Part of a small language model's weights.
Size: 8 layers, width 448, 7 heads of 64 (1 for keys and values), MLP 2240 squared ReLU, vocabulary 2048, 21.6M parameters.
Architecture: rotary positions, no biases in attention or MLP, untied embeddings, normalized queries and keys, capped logits.
Training: a variant of Muon for these matrices, 224M tokens, 13648 steps.
Each number is 128 + 32 x the weight over its row's rms, rounded and kept within 0 to 255. Layers, rows and columns count from 0. Numbers have three digits each. The size before them is the row's rms in percent of the matrix's.

# layer 4 MLP down, 448x2240, rms 0.103, rows 81-115, columns 160-239
098:076115113054092155156136115178135169117157129146154107052139131113168153138149128087241120109149080153139138121176024143112097137057180121100140156133095174106178065148088106109113106124134155139154109075079158158154173063109127093139146193
099:088136126144083135072117109175146110163096145188107063122100105159146119144089120102068157077119132114110120192123112127130071128127076180131106098038151153172144153110119102140174174144187120139133066102149140161169145089093141113106104136
097:152130162135137132121113126063114191119121118127126192163154099152158101124085180124045122122152132148154143166136158139115099153133096140142170085145159144117108104178100180115118054071142101159071072147195104098123048160130104144133139109
093:110090161057127136118113094171123108104073125126121083098166152110076107104143091118148163088138102162153087160178140133128145134130139045124101137092156137111125131132133186084142165100094196183109118175116124118135063111118110145146126115
098:144167106061133076084148176126072081145130129145106183156128167135132100109148088103127156126115136083114046075143096122096118132088166139122133100070132120133140159189148186166121135097148132149081139116120111149143159027171135139143086132
101:194071121149130161103107192154107077157129191096137164125103109010106096144125048109120123161169087178128110195113144123202131144072093134112149096131098146134128125090133134097090187129153113058068126204160165154161108127152148151142141200
099:139172120154085157159153181145087148090107098084133156150148141143195133129142117095077159139146132088127113080105211129122131112143107153117137120148145134162166155145103056131046140163148179147113139083165146118144129137134075049136098110
104:096089163074092132153088171088099189180071141133161145138106098190139070092096157121153093058054071138148139167095150138130064125089158147158066114158091193114145150112159093099139102118124092142120189114127185111104141088103153109130118130
099:200157108126064129129104114091154085138146121110152105081145116113095139120141126115036097114133122175143113082173097112133182127174115143086123151144125170083157105132074177121149129123144134134142149073143110121211104087126166195092092144
099:138163178183159173174179124143157158148131179106128110092148138145106081152097072140152105089138059072118179121120132119193118113170128178150114136097145128087087126071122126103061115106117106095107143137137121100093150142152102116108077202
101:142136077141118075162142114135162142088079172142123103110150095164169144127148093099152120206167136140142206126135191127121128103091110163141179093160187110140125138113166039093133177137146161144117104106177174137192146194066107091152152156
098:092177090118165138125139104129160146139064110109128117086142166143139081139162115106125128119100140116114094107186114159168109103115129123073108108167100093137134111122081131124123177114138106125112180113147139182196136138135178128097136184
099:118080152069125115111130118087184131166140097145080185191169146128160138161132116145190130129120114149122135127165136145136126138098097084105145120206093113117164098123097150145112144116117105087149118145137103100135083133105168104073088113
101:141116134158171115114137141087104151090104141116105147091131120135144150162123076130073186117104137129147113080150064125129057131070105138121086131094115106099190218111113161122152147162125102134116144088118124132142137167124141153161152210
099:159111183086089067145119127092154123140134069132152095096169144100057116150116116154130069100117138127122091084160103143127159150149124150153084169163131143103121151127053120133077137086098112126120134131159140112129105107080138115091107146
095:125086105084153091168173111182162166132185121123117176077159137166170126123143121139143093132194139067135173131117091135109138139139151126162161154162121132129120157088111028137158101147098101125150111122096161129165130159160092121149182130
102:169086102064125092079126093104133137164107128102130219120135207191018128123132171088147163091142148147115168064145189140096153109146071158110124117077156143172144068183164137116105117163136143167168125146119143105172082092135128125134161188
102:151102133099058154106126131108100221148135096175148141094110114134048157145170062076149193095100082123138092155150145140114121097115100145086103137093161140167154129084110149106132133108060111110160145106162179091074108120116132132109156097
100:169215127105117077101135137075117080115165132141174086165101170094097120138174164099167149139110106096139095130121091121109135120179151179126120150157132081133173162126128040139137088082080157077100100127189145139157097150169160097155151100
094:136182138066136122187126135199141140175120153152119136156172050134112110125144104101121166159135119136146135119137131132099103118133094150123149139114099138157090126081128168133085104110117103107132191154039137124164181171182082144138138134
098:107122100143186185117091154136178125084137100119124097120126107046176135090172092123094163227099167137115157137120151136164105160090107125126161128122148144129119164132128175154092121122131122065165136049143130104179084151177100183073134134
097:189162118187117106103095141217078136182158125137117111170079107139112093120124071104138143090136179110128108075082129126134147128148135106044112105112121112140167113149136157117163168112063124158109068157138119166098095088094137109158090132
099:150099109166127109139107143148048129126098143122145081073161126093111174152129085084129130111160174080157159112139156127154170111105132137129122083118094126130131115070143140132092164118127147149110126129150105125088119092164148117126084159
104:143124141151095135148151083126111115092131156168140131097100128142121096151135167206146148091143159098126131152128162137140138134117102162142117135124136100138117127115051132107126103069138139048178150227122063210174155154141143164110141097
096:090181175122100143166143128156147095142096172104150072152110131160117143125122200165099128107108152168147100146106119137110135136092121168173199124166160136139119102146123089068144124164156110195142161125110131113115121137134128112140136103
098:103118106104101136153137150158143087065137089127143115143144142102142144143165184115004153094101108157164124086151140114163123184111069096118075096122101088131097099175117061163089134137184203212025091091103090153150120148116110146091125077
100:127094144105085078065128132108120102106130081128148149209131099092132131190105096188042073166088137165110123149121072117157107132121137104111139114125101140126178154137138083142117183110110141098129123111105099097116148152052118147087173113
099:142105169158058043128144125088175132114155129112154073120159153151167069131085153114128159127135112143113122069173139128085106147094121174148166152119087124147100115196141149064115136112118149172101096144156172121105125175169109166109181203
101:088064129151151133102170086178073124112130072143126054161114128127134138087140138118189135109118063102111074109105172115124165097090161109094127132119148104124105170166090163142115146093127144141196108134146102142148169189179134113112131159
100:209058161139157059112122176158066131151142083119134190133082181113174121133104192152106090115104128107148121113086164124112129173167091134136139145157173108180114099133099089170152070137085122144168121147194124118152097130145125138153075129
099:173105139152128172111096068112135089135169107113101092140103163150116120156111140137165123126149097119142123120161139143143145146109076071144115151134122176075176100160115088128157117099177096201188108135155176123121103159099145128163164124
101:125141136120124075135121116140177124144137141143102139152095155154180136167100146104137127079077151121148143070152086117153075104124110108140151118151156114097123074130139114130076170175165121166197183090149117135093088128173133119108115156
100:114146110090104091121177087149129083054101131156163136131124183134118077140131134204089193148067125127147162169071139137182176123147106183098088127071108107148098151131078081150051122148179137144125132162149078136126116078152118108152099133
098:139117092098136122159139116130140108069153126130098134105085134130123158137167184145122089089139084129128121178064165120132121098136170136121069119195101104134136152133125179147102126131193130111089133108141161141164096127167107137105213125
100:140134164158077159107100095071112109141123127137119105127129130156107148115110100144135080129128162171098108154175100124138133126135123130128064116101137173096092118105138231199121195152177164114164134074073126096141111148091139086088162122